{
  "num_attention_heads": 6,
  "vocab_size": 4096,
  "hidden_act": "squared_relu",
  "positions": "rope",
  "attn_scale": 0.138,
  "bias": "none",
  "init_std_up": 0.0255,
  "train_tokens": 456500000
}
Each number is 128 + 24 x the weight over its row's rms, rounded and kept within 0 to 255. Layers, rows and columns count from 0. Numbers have three digits each. The size before them is the row's rms in percent of the matrix's.

# down: layer 7 MLP down (transposed), 1152x384, rms 0.0344, rows 927-943, columns 192-383
# up: layer 7 MLP up, 1152x384, rms 0.0399, rows 928-943, columns 192-383
down927 101:183103127082164153102114179166131115110139146133157129127135162125099154149110155141162109113092068139098108170098169112127105126113137156094155136122140140133113125108141113129094031165154103113131090150132141122103116132116145135132087125157116149097163126147126151151126124137124110147126122118157089134135125144099091134140154114159143110107091163161129109150129126123134098112103109121134142106192144119139101082110089144118102123139131085095165101140143103132126149120149130151149159141138113164136142137142141131139104115128095159124119155130070147150144096114159099141
up928 102:139091097131119121125121131118097149117162135111138128115156128128119105168110084112087134137144107157126147102118169118148084125150154138138095091120160124108102109156102093107147138129110124119132103139093105133107114111097102132134115151112153109123059110107144116136137168096116156130125075123051145126163143109129158149119118172116125122133172152114114176089104132166135140104113141115123131142092157123135131195122108137122141145103134161166119124128146137129124120119160134114130109132124113139148139101152108132114127145093151082107129125120156135128133133109121131141
down928 102:091121132098103143132122128133118147125127127151141073125090177127122142133139122090138145124094149148118127144093143170095118115095124114102149112120101122139128110139128088117146122106121091126129107149178140098170131144167175135102107094106098143156205128118094104111128089115102088104140125145136125150126131143134100158168115115120102124128141126158141165163141126173118131133099148123094141109143103138158137130110173100145139090102149165171130157115139131130118108115154142126152178122141172115136138135142148137111115169134179142118136107124124128079092165161122164129
up929 100:118129131091109123141121134103175152161119160119128136134160101104127111107119120142093151162154165121118143143102125100150183102173134097134148103132150140147077122151145169134137105114151136139152107141117100131103102145145085142138154128172102125134127141155118146193134143127109136101106112121146132158112119170122177113115099129151120163135113101123139124133123113115170186160148119162179120147110126138134144084109121106077117150168168160051136083137096143161108126140103141120153110097141157108087112109135124109138098125083115116131083137115137128124080121111111105156
down929 099:118144120136158137130092156134132107095175165166126145100152169102155119139139115132097118114114143097119143147138107092115159179172125143112167126119094162088158195122149089144120129082145152140129140125152099136117111165149102109173141103159083121179140166134131124131148120141139128114139116094146130116148108157068089150146105128107136149150133095146124106131114127081157121103146121106135134142127120132127166123102124138126172176111138124196141119142128124144124155116098122145113120111137178130120129096121095132144142098105134112123143105155134125092099119142122111124
up930 094:112110111147125128150115128109175135116121152145187116118154167133131144148139094088157144121140165093135110104126138106139132126132144138163137077108142114129139112107140136149103087166160161084100173119144190143154167163144155133137140099146122127136119114099104140118106105148133142062148119112165123146134152142137135131179120141144182106163109175124102128117129151114176140159142142137124166146134115146136124114125165084144097133100140124084122099121148112153177104127158124129089165152104155149110151112144129133122140127157169090148160125103142169141126128128124141109
down930 093:133103143131141159110152151128118204162122144164131150131140165111163120152124129139149157100134143097088142117141142117112174159106135105112110131138102115071069083101138089180154120144143077153067158116143099132111111096127118099126115119098151114114181102174135154134121136105168120148140171139156183139128091152104163147172136131127155126135129126088060164109132127103126135098102186136122135114136061088150137100137135131076119128169114149116126131130156134127123146145107144133126104144101086160139122110101101092069164105118118151164110114148127149121143130121114132120
up931 105:158090142126131110174142100130133094144108143137162131117154156116140129163127172125092122092106172085119128159102147098136163161142138109104144137095100143138087118127124104122176108174134121126130141154127109126167144149128159131167123188162096109135135137120098103125145140171095122124102095124105098132131140104102148100139152104089120165170125156149134111109125100136135127127145093128127118140131133116141130114113113192127091128147127164171106114054128138121144147136177114114118073131098141139107087125116144199097119083128150155169135144138118167101109109154135141172
down931 106:164066130166151137120124128111129150114142134150155107111115158124167143150129118173139109091133120106133137132138115174152150126135097124102113135098147151137106118105096116126119133127161120142120157084122118144124105163135164135170131167095170135143142141140083109118096129134079079147140157154126119139134077147147147116144171117141094097117125097139112111142079132130117094161146117137167143111091139116139162140128085118075123116111182102120136129119109115172135124080107124114129165121114141147145116138120146164148104141165134118108124129141118168161067122137101138122
up932 106:130131138070116091091147134158111138131110130132096098121159120136128134119173098093146133100109127107119099133140137121134117118138091117168164136120103160141143129125124156141166126162118127137095110119111114096149148133132104169103125127129152192126123156137088114143186085095072146054165135119106126114124123115147112139160111155115123127209147162107143146136116195158129117128128124099136137112138127096152085119133133130090139145140151131095114137123121120153130104105137121098095122149112158105105124092141064148090101155151093106132132153124113157140093114123142104147
down932 103:122110110123135150092108121128159124097173113097119108135140128076115138124095095137126158134155112133127166115129134147149143114188155101131135141110131124126141158140114094097085147120120120134084118143111129126144139162147133155157125113101115121098132116178126178114127170110149138135126140122098177137088148131121122117141127122114130128135139145067123108138120138101099100171062143150174123137113137108145135126136114135108069153117127098111123140090096137149140148096104104132144143145094134155142160172100134122120143156138109134129111120139100160123123127156146157157
up933 094:157090142136107127122159078137130137105129127132107089096096182170131114131140150165121098165138138140125145116120107140130169119164134129083106134136092142119124134157113134137126146118103119106136143128115113151155130131168144124102107134143103170119116131110151110138159133123126098081085110135142132123071117116143132121136152170127122169134091085132117173092107107140097130138167179127161136094094140109123117155189145123149153147103134123114117115128107154144167121123181084144116107152099142098148114134115110114142112123127118106129112169158180079109126166139147146144
down933 095:100156152072106132117122107116116111123096129114124114109136123153111080144184103104110142182135158138149128130092123144164099092154108113167133154112164155111134166132086146130113103129114115105143142103124091181143074111121155139126113136116084101113092151136153113114156168120121080147133107131120151121115146154126144161137132109102142165166114163125154146123086194193161122157150134131117124117165173162100116125115155121115141144158130158152131142106110151121115129152145086163150135177112168152149129111088100154096117137138114136169134156100137124117143103117130121133
up934 093:095181129143125110121123090109159116141134114152150128138113145123160134131158157161087118133130159120134177102171125175144128096149163088142173146157165099121115105104143168166124127164130136160132158169156136129092121135095167132146134102121131164098113170168122137130143129130087107153079121149086142152168141161137125143142127128137117118156147143133133161092159121113144121120071102091126149154091131097149161105111121176138127109113160171132135112107116151089115164161161095160107094135089143162112174101111138183145140105132116138111137088118110101166117104136142141189
down934 094:080108175150137101120085132134145174108114154164156145143073077127157146161143162125099127145069113142090162104107111123123086169127116121115161166131143156128123112102084119130160114140102122128159156135140135116110120153125157102158160136155080124168124164122129103139153141116181103125124139171106145103151067123154136140126142094115164131136122151150145108133092127140130136111087115104110121144118096142104122128102122190154122108108100102160140109099180063149153091155131140120118095184100151172130153136122110103122118124139133149142143112118133121166107080107162168131
up935 098:116149123154138123106166085115156120126128159132110109164156106125137140131109160116152110104157125114104097112140139145101129132132071089165108158124085149140126125144119073133194114133116174097072119134137122185101112161139133164130172115091159182153116113149124165131126084122145113122115112142162143160128162152151107142207168119083115104153137139161102112147126157131178172160128133130139113145101149132163103188138178125152113169141129117102087127072094155137160089155089095099115101100134159102161094125133118159131114119144140130149120105090164162122113131116117125113
down935 100:130116174120160101132179134122157145130148143114147108147138123140153127142108080169145158134135118098131110154114150126105120097131137103135144089112081166083131117101082088119154122108125145129097111176144084144142126122120090109098107142093124111128084120145136145164118127141160089125106102117136178125099117155114087187106114113171076148098164079102126136128137130134136132127119120098133139127117143075117091152146154120091123161124126115094115125112128082111113072110169131141126109116164131131149148128111126093121145090125112122149118135141130160143144089113161083164
up936 102:110156158107108141115103108131092165149108105099144141109124156139104183158145114135099125138136135138138139114157100163145094141156126123102136100143094131132098113164109107126139138127135150123171109133121091132148074166144121130115129108152132137114141133120130095145122129096124124124153105116146160180145110038120127122103152139130161100096065121137107141112136141113142108120139139063168155110133118123133141157114111132160147120130131151121116123118110091118111144149158123137098167150119165124073109162137115133129132116125160112127148133122169162175127166107108142187
down936 099:177111130118125155119123118138152096152128137039120073088118130110116150162148122136113179139155115137091117146115122128108123100143093122132097129139111146155139122140123129118116131089156114117146121141104154084172154098137154086097115127112134122161122147128170106094123125121103119118139143094132150130108117132116122142132132139094120127148096134109099132126132107081090119122167146073145135121093142148134144137129137158121135136121127126134125119107112098170076093114143108139114110130122081172110142159114137086100159126107111146139085133092094128136083103109174087119
up937 101:136125153165147167121161125160095119134106130146102135142115121112154172168109105130121139136084192133133152142086152126141105123120125136107131101142166128148134123109121085170144121141116138144141120127166118122129124160135184136079116112138129114119099133160151119162152113101137125095153146119087164117084089169118146141114167133130147116159106128128112127133145155158145122162104132136142132171108166122139148141110147134110114141150098133104130110130133130143130136165119107108105107148077155104106089112155134137141111173151192161112173139072165098111087146131120150137
down937 100:113114095115121106145106138117129145078147124133109139136110138130136179104118105115137111132120133129167140119102113142129111126155154172150140142148141102098115157112112077147115090141089108112139081105124066141140121130124147101153102146145126104127136149116104072133106180171140160162151146144118152156155132140154123136138094182116118138125117108127154122113140105174146112157154182151116137123108094148136128123141106104140124131109140107109114141100087158128150126164091144150162091106146134126100075196118116184124122121101137122121145159119168098096111167121154117140
up938 098:153118097090099108122148108124098156093132115137119117121118107160141140174134131084153144097111144105142143114123145090145099105130124166117122160097164169082141117137123149108160168119098144139179141136097126137144140104126141140100097142121136163146104138122128099126120145104111167072109113125171138127125122186139124112146141084087092097119158154140148146136189146170140137118189122157105120117105126148175105156077164094125085127144149134115162131124122124113128171181136118139126113098116147105109108129137112111203112130128130119163114160091130135124140115063104090131
down938 101:155149114113122154122123119150133154163107088126101093159150116099125148114125133134110104113068146103074145182121129157130106101118125116134138111125133102125167156085164125147156141145153104107098089096115146143110157146081138114139139128108102133173102162153110112115135111117108113140111143101097103098135128140097091071139154120113100118113123147126164087114110153208116130150136129117132131127101103133115105154100147122099117128136158139116119122151153104125074157147156085130119143131171123157156162107176134166097163100147084161133125099121109090143146118108145116131
up939 100:158153087122101173097128170108132104118139149098132107150126117123154159122151101130131113123124137180146147120101125114147088111137126135141103133145111148113126106146127128100143109135144103136111109171148147119109130150144125142163146137174088096152134159135093130102178175138101113085117059185145141144125123148128157082087136135130134134104109096103115173107118170162097160171125099124173118158141119138140151128119120090088119142120154119145163089125119145158123099145157122112150163122113144135103132087138128120132084141173118119124128090142154126108153114133110115124
down939 098:121137094095101087119129126104127141131141124159150128116087117156132155111087155157183122142122139123094107130140143129105128134108123146134103130146126146114131110131108106115100095113170107125118104138146108132118123144134147110092148126101137167132111137111129167112186139168150132129119147107136101129156135142141105129116149095117106132088130145141147103119130097124114167117167112140151101132118109164129161112115117137104138126139092081126095108157099120073146129084158150124164106118052137134094154184109147097107112140097115131110105116131147164097154141121166171127
up940 090:177140122091104122103124138142113122085110142095153095153146124123116133119177114090159139144133157154129093112115150148128129129169157155055140135119135108165126154108122119109168104171120151125092160150177101136118140108162150143141102111125176134125096107099183102142125103132155132100130087159114121133107142109146122139149112091123174101127116119123144131094141136146121142123114135136144137129111124173152158131140082181131155130137109160087132151138139134184122078137142127126138116097150142099100093123159111154092144128134133129181113136111167128105123123124131102112
down940 089:123163101126089162126089155106135106154125141123141096132125108120135091124134190116211140148141137082090134105135097138128158136138151140132117121122112094143124131098143131132146145094078122131120136135103091098142145131147114134137142133130102129127106142104142148112101126122104125124146131138118082139178112131182123128085138123143160155095147081121116084163099124127132139121097165136107162119142101121084153104135146131131146133126144141141128099106112117157130174113116132106101106122121150128125102113108133126109139121113091143123116152147140112119161076123073103127
up941 103:158130180086134145127130079095139125151101118108171126155125155129150115080134125169144134142133179176161141130134141166118182093130146106108098119107102142145138100145125117136111094132137121172134134126119153110144146098086116121161141134167091128132157110118171112126189140096105160097091124162120119146137136124126129148150126121098121154133124115084101138108135134097119167151116092117162125150095202123162117129121139180145128136157122140119138141076139124140148087149120116124115150115133142103077116114138159155144096158134116097117130103112166101128122112125138151125
down941 102:137118181151116152152099168171131118101088137117122135162091109118135128167119122101084145137112187152145146147127128159153135097142142151147137123123117138181150122143092099120142153130110152103174080155147103108096154141127157129112126132166126132141127122149172120095148137154187163120137132139104115121144121106142127128133105168137137081185118162151157095111106124095160132142095093128177145122132173105141138156145156128191118116123126113108147120102156147153161135106142106126097128153158129173139156113081151148140099130094129138157112134117133102099089138141141119136
up942 103:128108120143116134128127109100084128168126122132149168090146160145141119140155065104154133140111102082158120135122121092121107113168129134122169133139100086122078108141136172124133055154147115140145129157160111116074098109124104167146095129116129153106098128161112091134111134128108139117152139102137123128114111169106154135128136123137105143148137092104133123138126128113158102121188127181186104183140131127141166132159123120119112110124155162080121090109113161143136132142088071099100144183149156121155170098192153141144093174106111102121097151096150107126117104125110127121
down942 106:174126091166124114163158076135068138162120161114171158106120156161162133146144138133067143087141128150126121140145118106110117099144117068105143132107114115142066137170119117157129127145148144104093136118127168075141149124141085103137103131137091120119131174131141144126123125133147132126126087134120114104131098079106161144105140115146128161129136107166132126154156116126153159108137068144154176125164133107112127153140098125143079104132128098125112118163129122172114140117143130155094136176104127115162129146131129146172125134128160069148155131087156074114126142150113143137
up943 098:134141117134108137138161100097140126124113129132098105141128125105126136125127115125092156136136142135107151123143147152144136136138122100131105116140089158155115106108099107134155144109128167140143159174119157086104107167131134130166128115170135132114105117144130100153107125147138175137142142120162112137135152154134117109144104122130121143128119123109131176160130119115127163118160135109197141172123089116140116105133108121113102113137126188067132116130102150116151154132124138137143147093112146107128114129123097094122133146125178114098170198144143136147179160148123158133
down943 098:111133105123103110136124130099097181124169134103104144096110088114139126142109112127086113125122121163110168121128112123131125092109150133123174107107128186126115136140144150144133124122129105154161150092140134138166102142092145153110112161122105141120125176085143142178146092158111157122151152119050105092109144119133110132103140108121100194149138144077134129133120145147135105121173159159116106111139124141171114118142130112144162113121113112128136121165127109129100122187127129126125129154153152139125177142143128113145152154102082090122088168149146090106113155091117106104